{"norm_eps": 1e-06, "rope_base": 1850.0, "rope_fraction": 1.0, "attn_scale": 0.125, "bias": "qkv", "tie_embeddings": true, "init_std_up": 0.026, "init_std_down": 0.00317, "init_out_by_depth": true, "batch_tokens": [65536, 131072, 196608], "doc_mask": false}
Each number is 200 + 20 x the weight over its row's rms, rounded and kept within 0 to 999. Layers, rows and columns count from 0. The size before them is the row's rms in percent of the matrix's.

# gate: layer 4 MLP gate, 448x160, rms 0.334, rows 346-412, columns 64-95
# up: layer 4 MLP up, 448x160, rms 0.341, rows 346-412, columns 64-95
# down: layer 4 MLP down (transposed), 448x160, rms 0.306, rows 346-411, columns 64-95
gate346,101,192,183,205,205,150,195,206,183,191,194,211,222,202,217,191,210,233,176,218,209,193,177,166,210,218,160,213,189,203,199,236,231
up346,102,220,196,190,190,218,185,220,182,188,190,194,244,214,208,198,213,178,211,254,189,217,239,180,192,224,212,204,213,197,240,213,186
down346,112,167,202,195,193,219,183,180,194,216,223,232,209,226,203,200,194,197,199,205,209,192,197,238,160,191,182,184,222,244,164,189,200
gate347,092,159,227,202,190,174,197,174,218,172,220,149,198,193,201,224,199,218,190,188,184,204,207,203,227,183,236,185,197,211,194,197,197
up347,094,160,207,191,226,192,192,178,185,208,199,151,166,204,184,222,200,237,209,215,189,228,193,207,218,209,204,195,210,183,160,170,188
down347,100,217,192,188,186,241,192,209,189,205,221,245,222,157,214,190,189,154,206,194,186,203,208,165,182,193,219,230,207,185,196,243,215
gate348,084,201,178,203,217,194,218,211,200,220,222,189,159,169,214,212,211,203,169,185,208,209,219,192,196,186,215,236,197,196,243,183,189
up348,103,165,192,206,197,209,189,232,233,219,186,215,163,204,229,173,197,225,190,166,168,222,211,198,175,186,209,224,180,193,226,192,182
down348,091,228,214,200,196,222,190,178,177,197,212,181,217,220,182,201,175,197,212,229,217,168,192,197,234,213,192,155,213,222,174,221,210
gate349,112,178,206,182,199,204,199,222,172,206,180,166,219,204,191,202,175,192,210,215,211,224,179,190,197,201,223,197,153,196,229,204,184
up349,116,226,214,191,190,208,227,177,215,182,218,172,172,179,209,184,226,199,185,205,155,221,237,219,200,229,171,179,175,195,200,178,179
down349,117,191,228,192,179,221,192,203,173,226,197,191,200,177,207,163,185,227,197,201,189,212,203,197,212,216,208,166,209,231,203,197,199
gate350,100,189,235,229,216,174,206,230,167,206,188,203,206,219,162,218,218,210,236,182,198,199,198,184,227,198,178,158,200,220,191,214,218
up350,100,194,200,214,196,222,214,191,201,220,230,200,190,184,197,206,198,185,186,273,216,213,185,191,206,195,209,207,194,213,183,227,219
down350,096,217,186,178,193,182,173,223,209,178,196,205,170,190,186,192,193,193,229,198,220,178,202,206,208,231,215,247,209,227,236,162,207
gate351,102,206,185,230,199,170,171,184,189,203,173,216,196,198,170,201,180,203,194,190,198,201,232,190,175,200,203,210,229,192,195,217,174
up351,098,206,201,202,215,201,233,172,234,203,218,146,215,201,181,216,197,166,195,199,226,196,210,207,149,185,206,208,217,185,213,200,201
down351,099,211,203,207,161,175,176,193,176,184,174,227,197,204,225,213,195,229,196,200,181,188,226,213,222,205,189,224,206,224,208,228,229
gate352,097,195,207,203,217,210,184,203,223,184,192,182,203,210,179,227,169,201,182,173,208,175,191,177,207,239,221,209,174,171,206,182,200
up352,094,183,199,225,177,214,215,201,169,208,210,197,187,127,213,186,174,189,189,190,174,211,178,193,206,194,206,171,192,144,144,208,201
down352,098,195,217,157,223,177,188,205,194,198,218,176,216,205,189,199,217,208,198,217,237,184,187,201,205,198,170,221,190,223,213,162,186
gate353,091,185,188,192,163,163,247,174,196,219,203,223,200,186,179,185,181,202,179,207,200,213,165,207,184,225,182,198,178,178,170,207,216
up353,105,176,183,209,196,214,182,190,213,217,175,214,199,202,205,205,167,229,210,211,192,185,233,174,218,205,228,154,209,228,218,192,173
down353,085,220,175,210,225,194,213,236,183,156,225,177,208,173,213,189,206,203,176,218,201,191,165,237,156,204,170,213,183,166,174,204,211
gate354,122,225,179,178,228,197,195,175,182,183,186,211,194,216,209,185,197,192,210,199,243,218,216,207,217,204,185,189,231,189,199,195,204
up354,102,190,201,225,206,187,214,213,198,202,187,204,246,200,216,206,156,211,192,173,226,190,194,188,194,178,171,207,203,190,152,188,193
down354,101,196,192,170,177,229,181,160,205,174,216,202,223,219,188,163,201,214,197,211,180,207,214,176,207,226,184,195,204,174,172,244,207
gate355,092,203,216,206,230,230,184,212,203,195,188,198,179,184,217,213,237,180,168,219,188,222,203,217,197,191,198,201,181,251,193,209,172
up355,095,180,175,189,214,231,192,205,166,213,230,196,204,179,186,195,190,237,164,186,201,162,133,192,203,195,154,191,181,178,207,225,180
down355,100,227,191,188,236,173,189,222,238,233,222,223,161,200,203,189,181,165,196,214,225,173,235,180,188,193,210,203,177,193,197,186,181
gate356,101,192,228,234,178,206,189,161,218,222,211,218,225,214,200,196,210,183,225,177,175,203,186,211,185,214,179,204,155,194,183,199,200
up356,108,219,224,204,197,194,208,250,194,192,209,195,187,194,181,223,193,199,183,176,174,197,220,170,208,219,191,204,197,181,168,199,203
down356,107,211,166,238,229,210,219,210,190,169,172,207,189,211,213,232,177,170,223,226,240,208,204,182,192,185,197,232,203,193,185,208,185
gate357,087,204,169,212,212,185,148,182,210,162,190,190,153,215,178,207,149,246,235,237,186,159,188,198,203,197,182,211,187,188,204,183,187
up357,102,188,199,213,187,205,179,202,202,208,199,219,201,217,179,196,174,192,213,207,202,211,180,196,237,219,218,195,201,195,215,212,219
down357,096,197,205,194,200,225,216,199,205,164,182,188,212,187,242,173,192,196,173,187,206,181,220,194,161,237,196,249,214,210,180,185,190
gate358,101,231,202,235,197,216,223,198,190,158,163,208,207,183,201,216,211,216,212,236,212,208,208,229,206,204,195,232,179,234,177,195,177
up358,099,185,224,237,184,180,227,194,189,206,208,180,227,196,200,190,198,190,224,201,231,209,201,215,225,211,180,186,191,184,157,208,208
down358,109,231,206,182,205,195,197,217,188,219,213,192,188,182,177,191,189,163,182,206,205,177,208,176,188,205,216,201,175,204,244,220,193
gate359,098,162,197,204,220,170,160,232,220,248,195,236,186,179,208,203,151,192,200,211,212,169,212,208,189,200,219,217,194,206,223,173,166
up359,101,154,190,175,180,194,185,204,195,240,187,180,203,219,194,163,239,217,201,210,159,203,177,205,207,205,219,202,204,198,209,186,212
down359,101,222,176,218,201,174,199,202,199,199,218,223,182,210,180,206,215,176,215,164,221,220,225,191,200,178,189,181,224,220,210,257,227
gate360,111,190,190,220,216,223,185,166,192,196,176,213,158,189,184,210,204,180,212,174,228,215,220,221,217,213,230,227,202,214,203,247,202
up360,102,199,201,218,193,199,240,159,188,186,191,227,124,195,203,211,187,181,196,187,221,180,190,217,192,177,215,218,222,200,201,201,205
down360,105,219,201,214,174,171,186,195,236,200,210,198,249,219,204,177,202,198,238,198,204,212,203,166,186,203,164,190,182,198,205,172,190
gate361,090,204,176,219,174,186,244,183,187,216,203,239,155,191,221,225,189,243,215,190,229,214,215,186,207,175,208,214,211,192,224,194,211
up361,118,180,214,182,197,217,160,195,231,164,210,193,193,215,193,199,200,249,201,210,213,181,268,223,205,236,181,175,221,203,205,209,229
down361,090,211,171,209,199,210,247,173,179,230,209,206,208,186,210,210,198,161,189,202,199,231,141,190,214,161,211,230,195,185,200,193,179
gate362,103,175,157,198,228,178,173,195,201,169,216,212,177,191,197,239,185,188,236,186,211,198,225,185,196,195,206,227,177,162,236,157,241
up362,110,200,220,193,207,214,217,219,221,239,171,214,226,221,201,210,170,204,225,217,178,187,183,217,200,189,207,215,174,210,223,198,203
down362,070,188,176,192,201,180,181,185,200,158,206,172,170,181,213,207,243,221,181,196,194,189,231,179,224,225,175,202,214,169,213,199,202
gate363,099,191,186,215,214,271,221,224,218,204,199,231,207,207,211,226,244,209,206,228,148,174,221,213,199,205,192,199,217,215,210,199,209
up363,094,164,180,223,180,210,205,183,204,228,192,203,210,142,194,229,197,183,189,206,220,225,192,223,184,192,230,214,193,190,195,219,185
down363,099,189,196,192,205,205,183,198,215,198,189,214,211,217,200,223,215,205,216,178,182,206,195,198,230,193,165,187,194,215,192,205,192
gate364,102,207,216,214,212,185,232,211,214,219,186,228,195,207,180,209,166,183,209,203,204,234,192,151,202,202,173,200,223,199,209,193,186
up364,102,195,198,222,232,226,244,204,196,168,197,197,212,218,180,186,169,216,205,175,226,216,208,193,215,207,188,214,214,167,151,181,193
down364,104,173,205,203,204,197,180,209,201,185,204,194,175,229,206,202,195,229,204,197,188,192,192,189,194,194,227,200,202,212,218,222,189
gate365,100,222,207,220,203,225,192,221,204,219,212,198,219,204,233,196,202,204,225,219,209,258,225,206,198,211,216,232,193,227,168,212,204
up365,100,206,222,175,187,204,208,210,218,164,168,198,189,217,185,165,185,216,207,198,195,218,225,214,221,167,251,206,186,223,215,177,201
down365,094,156,203,201,210,202,187,215,213,231,204,240,228,203,250,171,180,208,238,155,236,215,221,177,199,190,194,185,197,200,157,206,199
gate366,101,216,151,181,175,153,187,232,178,218,173,195,203,224,220,181,236,213,210,240,188,197,235,230,224,194,201,173,178,190,185,193,175
up366,088,169,188,209,210,245,227,171,198,199,185,172,204,224,196,215,173,209,224,207,227,163,198,218,246,188,206,198,228,195,193,198,181
down366,102,136,200,227,205,233,181,187,182,205,208,206,190,186,203,227,206,192,164,221,163,213,223,191,183,183,183,196,208,193,185,194,182
gate367,096,191,243,182,187,165,168,195,209,160,207,183,216,201,168,202,208,200,197,177,190,190,222,161,187,216,158,202,201,206,172,204,213
up367,100,184,196,190,207,193,171,200,216,219,188,253,220,226,199,211,197,180,165,189,203,171,207,211,198,207,185,213,196,187,194,200,232
down367,100,189,201,200,197,175,238,199,148,196,212,179,188,187,182,200,173,207,197,171,211,214,194,207,177,212,196,203,175,190,221,163,198
gate368,103,209,178,220,212,260,231,198,196,202,191,232,209,167,195,148,203,218,211,209,190,196,175,193,188,206,168,220,208,214,196,194,217
up368,089,215,210,207,243,181,215,184,188,208,206,211,213,202,211,185,188,180,195,175,192,166,188,216,245,224,222,201,180,205,178,203,185
down368,094,237,195,220,220,228,202,213,206,238,192,176,217,220,223,196,207,201,200,195,200,201,227,200,189,199,189,205,204,203,211,206,190
gate369,087,175,212,197,177,183,177,183,165,209,207,225,203,204,211,201,201,163,207,180,211,194,251,203,181,207,175,196,173,151,212,214,204
up369,093,217,185,158,185,218,206,176,190,159,170,197,194,201,177,207,214,200,225,213,229,227,190,178,178,216,191,212,216,211,150,164,210
down369,098,205,240,217,200,190,195,189,227,209,225,203,197,210,175,212,185,192,154,154,225,175,218,188,213,184,191,205,174,215,233,219,184
gate370,099,205,220,210,181,220,204,198,201,224,188,156,208,221,183,193,202,185,184,202,180,167,217,221,201,186,189,194,223,184,185,228,198
up370,110,170,183,202,225,196,207,163,221,227,209,180,185,169,260,181,182,200,173,200,196,170,227,202,216,200,206,202,212,188,203,234,184
down370,107,218,210,214,172,229,180,241,181,212,216,228,212,204,173,215,209,218,174,202,211,210,198,199,183,172,209,180,213,225,222,176,186
gate371,096,184,197,254,190,180,227,229,214,222,213,189,211,169,194,180,189,236,234,167,192,212,228,180,217,223,221,179,234,202,190,227,221
up371,099,219,215,193,234,204,209,206,214,201,197,175,215,210,191,170,195,198,219,190,208,246,231,179,176,223,201,200,191,226,200,207,214
down371,102,218,174,209,172,216,202,240,191,212,189,206,194,213,229,177,193,187,216,190,205,185,195,197,238,163,215,193,232,209,170,190,168
gate372,095,190,208,195,173,221,206,196,212,218,146,178,194,210,211,242,170,203,227,181,183,169,234,230,190,198,221,183,180,210,214,201,206
up372,092,192,205,225,202,197,186,168,213,175,195,216,189,205,216,185,192,211,213,199,227,207,221,200,183,136,192,186,191,151,205,186,217
down372,104,214,224,202,181,198,226,186,183,249,234,166,209,187,217,223,208,210,226,201,179,213,211,189,175,231,243,237,208,210,227,201,223
gate373,092,237,163,183,191,228,207,205,198,169,197,185,199,195,207,240,191,211,202,200,246,195,208,194,189,172,218,206,236,194,165,212,213
up373,097,250,195,196,211,212,173,215,211,173,225,205,219,200,195,210,190,164,188,182,179,215,188,235,189,198,253,239,163,181,171,186,232
down373,097,191,182,193,226,181,246,195,191,197,219,188,189,205,238,194,199,202,233,238,223,189,223,153,182,191,159,181,212,213,223,197,221
gate374,092,209,205,199,177,196,195,191,163,186,186,186,195,176,162,219,190,206,208,212,217,224,183,166,188,174,176,215,179,172,215,146,186
up374,099,231,215,220,199,197,194,209,202,158,226,200,214,172,194,185,208,198,219,232,225,217,193,148,167,197,157,206,196,157,212,177,195
down374,081,170,180,186,214,211,206,205,226,237,192,208,188,223,214,201,190,212,193,158,186,161,200,233,215,193,226,206,213,221,179,231,197
gate375,098,199,203,250,206,209,223,188,176,193,223,216,219,198,195,204,222,204,220,181,197,175,224,181,191,204,190,202,204,211,218,219,161
up375,097,201,192,197,202,200,191,182,230,198,171,219,205,184,218,201,204,177,208,224,198,185,211,259,238,240,225,180,187,202,162,196,195
down375,099,235,190,223,224,200,240,186,173,178,234,200,235,188,206,215,207,194,193,187,195,178,216,171,179,192,169,178,190,194,202,186,191
gate376,098,211,199,195,183,204,195,209,201,228,201,186,204,165,146,178,198,178,180,231,204,185,198,218,215,201,206,172,209,160,194,190,216
up376,102,192,193,212,177,189,217,183,197,201,188,175,234,197,169,147,196,207,183,187,211,204,203,200,208,205,221,201,205,224,228,192,195
down376,114,259,186,212,209,198,188,190,200,197,181,162,184,212,218,188,178,209,237,203,188,179,217,180,229,187,172,229,179,217,221,169,192
gate377,105,235,172,191,154,224,184,180,189,199,165,174,225,202,186,170,166,212,187,159,199,171,206,194,196,188,212,184,221,225,188,209,209
up377,099,179,201,202,160,224,198,216,233,211,215,214,168,192,194,171,193,192,161,222,212,185,202,188,210,209,222,182,200,202,229,229,207
down377,102,201,217,184,186,175,212,216,181,127,227,156,205,184,214,217,209,159,204,208,182,197,153,205,163,181,217,227,210,198,211,182,206
gate378,094,206,179,212,206,183,175,183,203,167,235,211,163,197,223,204,168,184,206,181,172,196,225,194,174,233,179,217,193,199,214,169,217
up378,124,186,190,203,209,205,212,228,197,243,188,198,224,187,182,215,191,222,141,186,211,192,177,202,216,152,214,178,206,205,179,220,197
down378,083,219,216,173,208,179,186,175,186,160,229,212,190,230,222,191,213,174,250,204,198,215,210,196,197,229,182,223,181,201,211,188,212
gate379,108,220,193,192,196,201,175,185,162,202,218,207,205,180,202,199,214,165,191,217,233,198,177,196,209,172,191,205,218,175,193,213,202
up379,100,192,179,192,218,199,230,226,229,237,186,181,226,215,200,204,151,228,243,166,182,210,219,220,210,207,224,180,234,225,202,226,188
down379,109,185,216,197,184,202,199,208,169,152,215,184,190,205,197,193,227,155,188,203,207,197,176,218,151,205,190,231,184,199,214,189,195
gate380,099,186,208,181,180,190,203,189,219,183,197,187,211,213,199,214,181,187,222,192,216,157,169,193,155,156,204,183,199,169,216,193,194
up380,103,212,201,196,182,189,225,168,221,190,208,203,194,188,218,169,180,189,227,176,170,188,236,189,208,205,224,218,253,183,228,203,220
down380,100,194,212,216,237,185,206,210,181,211,210,177,211,207,195,179,193,157,179,221,216,198,189,190,211,192,205,196,227,232,212,231,149
gate381,111,204,200,170,229,200,234,195,208,194,239,225,189,221,225,195,185,198,184,218,215,192,196,214,212,212,201,186,196,202,213,191,212
up381,110,166,178,211,207,181,200,204,198,196,214,195,190,217,170,195,171,208,197,185,220,193,206,186,180,196,192,157,220,215,194,231,211
down381,117,229,207,221,189,200,184,211,199,225,174,185,224,179,202,184,218,183,198,262,216,214,219,176,198,203,223,184,196,189,217,205,222
gate382,105,201,201,156,184,212,200,181,233,196,156,176,198,222,211,192,233,182,183,203,164,225,158,182,197,217,165,173,187,183,208,209,221
up382,096,204,205,186,230,190,226,186,213,196,235,216,191,184,204,218,190,197,178,213,207,203,174,184,181,160,191,210,186,187,186,191,218
down382,103,182,205,212,209,195,192,197,224,234,195,159,222,208,170,200,165,189,213,179,194,209,155,206,232,202,177,198,159,197,199,206,171
gate383,109,211,175,212,211,246,183,189,203,227,208,204,175,237,200,195,196,217,205,189,183,199,190,245,208,184,220,176,210,186,194,207,194
up383,100,199,235,197,221,177,165,243,199,180,229,183,179,193,186,221,184,192,228,197,170,218,188,161,230,200,210,189,196,174,162,206,183
down383,102,192,195,218,187,183,238,202,194,192,194,170,205,180,183,216,215,222,168,186,172,213,224,197,188,182,154,179,191,220,225,195,216
gate384,099,186,165,175,179,199,194,188,197,159,238,199,209,189,200,168,184,167,197,202,186,223,183,219,175,161,198,188,192,181,223,155,210
up384,096,175,196,221,174,195,228,212,193,219,206,218,206,185,195,230,196,213,196,223,197,200,207,248,215,179,230,209,188,218,227,210,226
down384,100,231,223,191,206,207,209,169,176,194,229,171,177,212,230,186,185,185,187,189,182,203,194,202,202,230,219,238,185,215,193,201,172
gate385,102,175,227,199,213,175,177,179,204,153,224,211,169,195,189,236,176,213,207,156,217,196,161,212,213,197,184,207,187,176,181,189,240
up385,104,222,218,170,216,219,216,229,195,218,206,192,217,197,227,191,172,166,187,208,178,194,212,208,230,179,188,183,182,212,215,211,189
down385,106,161,214,187,202,172,224,214,204,199,227,194,181,211,197,207,203,233,207,196,216,186,158,220,165,198,207,189,212,198,165,189,228
gate386,113,200,229,221,193,189,237,232,206,185,197,218,228,205,178,192,201,222,204,193,171,216,194,199,193,177,186,185,205,210,200,199,198
up386,104,208,178,186,175,200,206,256,182,218,194,203,181,175,197,214,217,220,203,236,196,232,201,198,229,192,193,183,223,238,191,202,182
down386,103,208,188,160,193,214,188,215,170,192,184,213,232,189,178,194,206,190,163,187,198,229,189,199,202,212,211,224,149,201,205,191,223
gate387,110,187,173,202,212,198,232,208,203,190,196,209,207,208,189,176,222,222,199,190,207,206,174,172,202,186,189,225,219,175,220,199,177
up387,092,213,199,198,220,210,203,170,178,156,200,203,186,211,193,199,188,216,183,206,205,216,246,221,182,237,219,190,195,201,182,222,193
down387,094,195,179,201,218,193,214,223,236,220,186,219,209,203,200,192,221,216,222,177,193,194,176,177,204,217,197,224,213,162,223,186,208
gate388,092,214,198,164,229,181,208,182,202,235,172,171,217,172,177,217,187,218,219,177,218,221,190,203,215,182,179,216,226,213,227,179,196
up388,109,187,167,214,164,170,176,185,212,195,217,225,184,202,223,204,211,248,190,244,177,186,191,182,235,217,186,207,227,198,229,232,201
down388,099,224,209,203,234,188,238,202,186,211,188,181,207,187,180,173,200,169,229,151,232,224,255,207,169,203,192,198,213,200,192,191,210
gate389,105,225,186,243,188,200,240,167,193,201,203,224,200,200,201,154,171,199,188,205,221,208,236,225,186,149,196,167,220,205,242,234,175
up389,104,232,174,167,226,202,164,223,213,222,199,213,240,215,190,213,221,225,182,188,194,156,187,197,204,227,202,243,197,208,177,216,209
down389,114,177,174,197,173,208,233,191,202,204,221,239,200,178,204,190,190,182,181,191,162,200,212,211,187,182,189,200,209,208,167,183,190
gate390,101,221,206,236,231,213,166,223,180,215,210,207,188,222,222,207,221,201,200,151,184,218,253,184,190,170,213,204,190,250,247,217,183
up390,100,216,213,158,218,206,202,223,224,177,190,183,224,173,217,192,197,173,214,180,208,212,188,195,188,208,216,228,183,183,173,185,212
down390,099,205,201,208,199,187,179,186,207,234,190,210,202,220,157,194,210,217,177,184,186,177,216,231,202,198,174,205,212,220,227,206,208
gate391,097,205,209,197,207,204,169,200,189,201,167,188,194,192,184,180,215,238,176,204,211,138,185,199,185,198,173,184,235,236,182,189,180
up391,101,182,199,183,200,224,208,229,205,193,175,182,213,201,176,208,234,207,180,201,224,192,187,153,207,191,215,187,200,209,235,207,213
down391,110,170,182,187,173,179,183,187,153,204,230,228,237,201,188,223,186,149,182,204,189,196,183,175,180,224,218,186,190,210,224,205,191
gate392,100,214,199,208,186,176,242,224,189,220,190,211,194,196,226,196,209,166,187,184,214,225,237,209,225,157,217,195,207,205,242,195,194
up392,102,171,207,225,201,193,203,174,181,252,150,208,223,189,188,219,209,183,199,211,172,180,197,196,220,205,220,181,184,206,201,182,213
down392,103,211,189,218,181,218,179,242,209,145,232,210,186,213,222,166,208,189,206,204,197,178,226,223,158,215,165,232,221,170,178,227,186
gate393,104,217,221,191,223,200,223,195,191,214,207,193,195,192,209,198,182,204,187,180,193,195,244,217,213,189,188,223,209,208,199,183,196
up393,101,177,187,244,154,233,210,197,180,252,203,216,213,212,201,183,241,207,203,189,193,200,216,197,188,162,199,258,188,205,203,185,189
down393,094,224,178,211,231,181,185,215,248,177,213,197,190,210,175,237,211,213,198,198,208,215,176,197,200,214,202,163,193,206,193,225,221
gate394,095,227,185,192,198,179,206,205,207,205,214,211,232,175,212,214,244,180,201,196,213,198,185,194,216,221,164,219,247,182,204,218,231
up394,091,184,153,217,181,194,200,196,207,204,203,199,188,175,202,177,180,207,223,178,193,218,226,175,230,217,197,160,177,206,187,193,190
down394,100,203,213,193,184,217,252,217,200,193,179,200,218,225,223,175,201,181,179,215,206,186,205,209,206,170,160,222,244,190,223,177,210
gate395,100,205,188,206,198,218,184,197,226,254,190,214,181,212,192,177,204,201,239,209,213,185,202,192,218,212,198,205,237,228,233,192,223
up395,091,187,234,211,194,200,183,205,228,230,198,201,202,172,193,265,198,188,228,226,175,203,206,195,172,173,245,238,210,209,197,248,206
down395,099,214,199,200,216,193,233,210,181,210,208,193,167,201,232,170,212,238,181,207,219,240,214,208,204,196,173,167,206,207,225,179,213
gate396,119,214,181,214,216,173,200,186,193,210,240,220,188,190,174,206,190,224,214,178,204,192,181,190,190,212,178,186,190,171,153,224,215
up396,116,214,204,181,168,206,244,212,163,170,174,179,209,183,196,190,223,201,219,204,173,230,172,200,199,208,170,234,180,197,174,185,234
down396,110,199,181,201,187,177,185,184,197,186,191,212,213,209,197,212,178,214,221,213,200,207,224,189,198,178,176,223,200,191,213,194,199
gate397,093,238,166,180,229,197,189,198,225,174,193,199,177,202,202,161,179,186,202,170,205,200,203,173,196,221,187,247,171,188,184,177,225
up397,095,223,227,200,212,214,177,184,193,194,216,202,220,220,191,216,204,207,211,201,205,172,192,224,192,207,191,178,212,213,208,185,245
down397,079,190,171,215,196,192,209,228,184,205,178,188,176,191,192,171,204,190,201,224,175,205,193,195,204,184,193,231,172,203,181,215,219
gate398,092,183,176,196,222,207,174,192,203,184,213,214,194,135,217,208,209,204,189,174,166,184,186,200,186,193,183,171,225,200,200,173,191
up398,092,224,223,220,205,246,209,220,193,184,177,185,205,213,188,205,192,184,169,196,211,195,237,186,195,201,243,184,213,168,219,177,169
down398,103,189,213,209,172,185,214,195,211,176,222,266,215,207,212,189,163,167,217,197,204,188,203,185,200,200,195,207,197,212,174,202,195
gate399,096,209,174,160,218,199,225,241,216,215,198,202,212,215,221,165,207,178,170,175,234,186,185,204,202,157,201,182,208,230,218,233,200
up399,096,240,212,174,203,221,194,189,191,198,220,233,210,223,190,186,205,222,206,201,235,207,206,227,215,212,207,219,190,228,185,196,182
down399,096,178,232,207,213,194,203,202,234,222,164,199,185,210,229,200,214,185,156,194,185,224,196,178,197,204,194,207,196,177,210,217,196
gate400,096,191,186,224,197,200,203,199,226,172,190,202,148,224,176,206,200,157,208,185,208,188,206,234,189,181,191,210,164,203,203,193,220
up400,092,216,224,222,171,215,179,204,188,211,198,231,224,208,165,236,185,221,190,198,220,195,187,202,238,190,240,204,219,251,211,202,210
down400,097,159,193,241,181,212,178,186,218,152,195,223,176,195,198,145,185,202,209,201,189,174,179,172,231,232,203,174,192,210,164,211,212
gate401,095,192,211,198,158,167,201,189,226,184,209,208,196,196,199,160,215,200,194,210,188,199,201,202,200,210,194,198,249,176,216,190,202
up401,110,206,217,215,165,182,216,188,214,176,185,155,175,184,209,176,183,198,195,191,205,179,172,224,202,196,201,249,199,216,218,187,214
down401,101,206,209,195,209,197,192,211,197,215,214,244,216,215,209,238,188,181,222,214,191,240,210,187,197,219,196,156,185,187,212,212,199
gate402,089,175,201,216,178,209,236,197,244,178,217,191,185,182,211,223,169,192,202,195,180,185,209,223,205,194,201,197,190,249,179,203,212
up402,106,198,203,184,186,207,216,202,210,187,189,203,201,177,190,225,179,190,185,175,176,178,183,184,179,239,202,173,203,204,199,194,203
down402,098,178,233,212,196,204,165,245,207,184,202,191,186,222,197,218,228,214,219,226,218,224,223,217,179,178,214,230,178,188,164,189,215
gate403,106,168,191,191,218,158,203,230,189,203,180,208,197,200,174,211,211,179,203,161,196,219,204,197,216,196,190,161,257,218,198,186,207
up403,098,188,188,195,190,228,204,181,209,189,179,194,186,226,214,209,195,204,176,215,201,184,230,188,143,182,221,214,188,209,195,205,193
down403,104,197,178,196,233,193,155,208,209,220,227,232,206,189,180,200,219,190,239,167,209,217,184,187,189,220,193,181,241,198,212,164,179
gate404,104,191,193,183,193,202,187,193,181,173,176,185,198,190,175,175,195,203,209,218,170,191,181,190,181,181,171,175,229,195,195,207,223
up404,103,214,210,152,191,206,191,203,186,209,165,207,199,173,240,231,183,201,217,213,253,208,174,221,202,208,241,201,176,178,187,212,223
down404,097,192,224,226,222,219,211,196,192,187,201,200,245,192,159,200,219,172,192,177,173,192,196,186,219,188,163,213,221,210,214,187,185
gate405,125,214,182,187,179,188,193,223,199,250,209,193,192,202,199,179,200,233,221,182,207,230,205,181,220,218,213,173,168,206,192,206,180
up405,103,198,179,178,183,213,230,230,198,238,192,220,212,239,214,225,193,219,209,166,197,231,210,187,207,223,223,173,182,228,205,218,195
down405,070,176,228,231,215,204,163,198,224,155,184,197,171,193,211,197,218,170,183,210,199,185,199,193,181,178,190,241,229,166,173,201,228
gate406,100,204,177,202,172,199,216,210,229,195,210,183,179,177,224,169,214,167,204,173,197,187,192,202,179,193,190,240,186,206,217,181,231
up406,092,228,214,234,200,212,166,181,190,170,207,187,196,205,184,227,195,203,196,208,206,209,160,222,176,170,184,198,208,197,206,189,201
down406,079,160,173,181,184,214,257,169,197,166,195,190,202,185,233,191,222,166,198,191,199,207,209,170,185,201,195,219,205,212,207,218,217
gate407,092,196,212,213,199,210,222,185,187,175,185,223,205,202,223,202,224,217,168,196,215,180,191,240,188,213,221,183,202,258,229,170,187
up407,097,190,205,211,204,234,170,195,198,214,190,208,173,202,194,208,188,194,205,213,196,216,190,196,203,193,220,192,204,167,212,231,192
down407,099,213,215,251,154,195,232,216,216,172,180,200,222,166,244,175,188,223,191,175,221,175,225,199,178,193,167,201,194,206,189,185,182
gate408,098,170,186,248,216,174,169,200,165,207,182,203,179,193,174,212,190,191,207,224,192,194,192,193,200,178,195,208,222,199,230,216,222
up408,099,168,237,216,188,210,185,209,203,215,205,209,160,224,208,227,225,179,188,178,210,212,174,165,190,192,165,216,206,183,223,200,198
down408,105,204,173,169,198,220,231,198,198,203,220,234,218,187,213,200,180,220,200,206,182,201,217,232,197,203,216,176,203,196,184,170,197
gate409,102,186,240,217,182,208,209,208,246,225,166,189,182,200,197,211,206,205,217,222,212,227,191,216,167,200,213,219,218,195,188,188,191
up409,102,193,172,198,183,230,194,208,197,190,206,199,190,172,199,191,210,202,181,241,226,240,192,222,197,165,158,237,197,219,192,216,195
down409,098,183,195,216,222,201,203,204,180,232,215,211,192,229,214,157,221,181,225,162,168,211,213,194,209,250,190,187,187,200,213,188,205
gate410,095,193,214,188,214,183,199,200,234,208,151,182,173,219,221,176,208,218,230,180,216,213,228,150,184,224,221,212,232,215,179,170,210
up410,092,198,212,203,152,227,217,195,200,239,208,214,181,178,176,180,210,240,218,228,162,214,174,203,197,189,176,221,205,188,205,165,198
down410,098,195,153,208,215,190,195,208,177,176,213,231,204,205,224,190,195,184,154,220,227,218,225,216,228,205,203,173,192,207,189,222,195
gate411,087,202,211,195,214,207,206,191,247,190,230,225,212,188,207,187,183,204,218,197,181,193,210,194,238,207,181,218,210,229,218,201,214
up411,092,195,181,198,230,222,266,220,177,206,195,227,188,211,188,206,239,197,191,220,204,180,185,218,188,209,177,167,234,194,206,172,224
down411,097,214,194,205,177,187,137,197,226,198,220,185,232,208,215,216,186,191,191,182,215,195,184,186,197,172,212,207,184,203,194,226,187
gate412,098,189,193,160,229,218,217,196,202,193,201,170,227,217,191,238,201,223,226,229,179,205,219,201,197,201,184,184,197,213,224,200,223
up412,095,213,215,215,161,204,228,192,204,199,177,232,191,199,217,185,221,180,213,205,199,172,192,239,192,199,197,224,222,183,204,226,196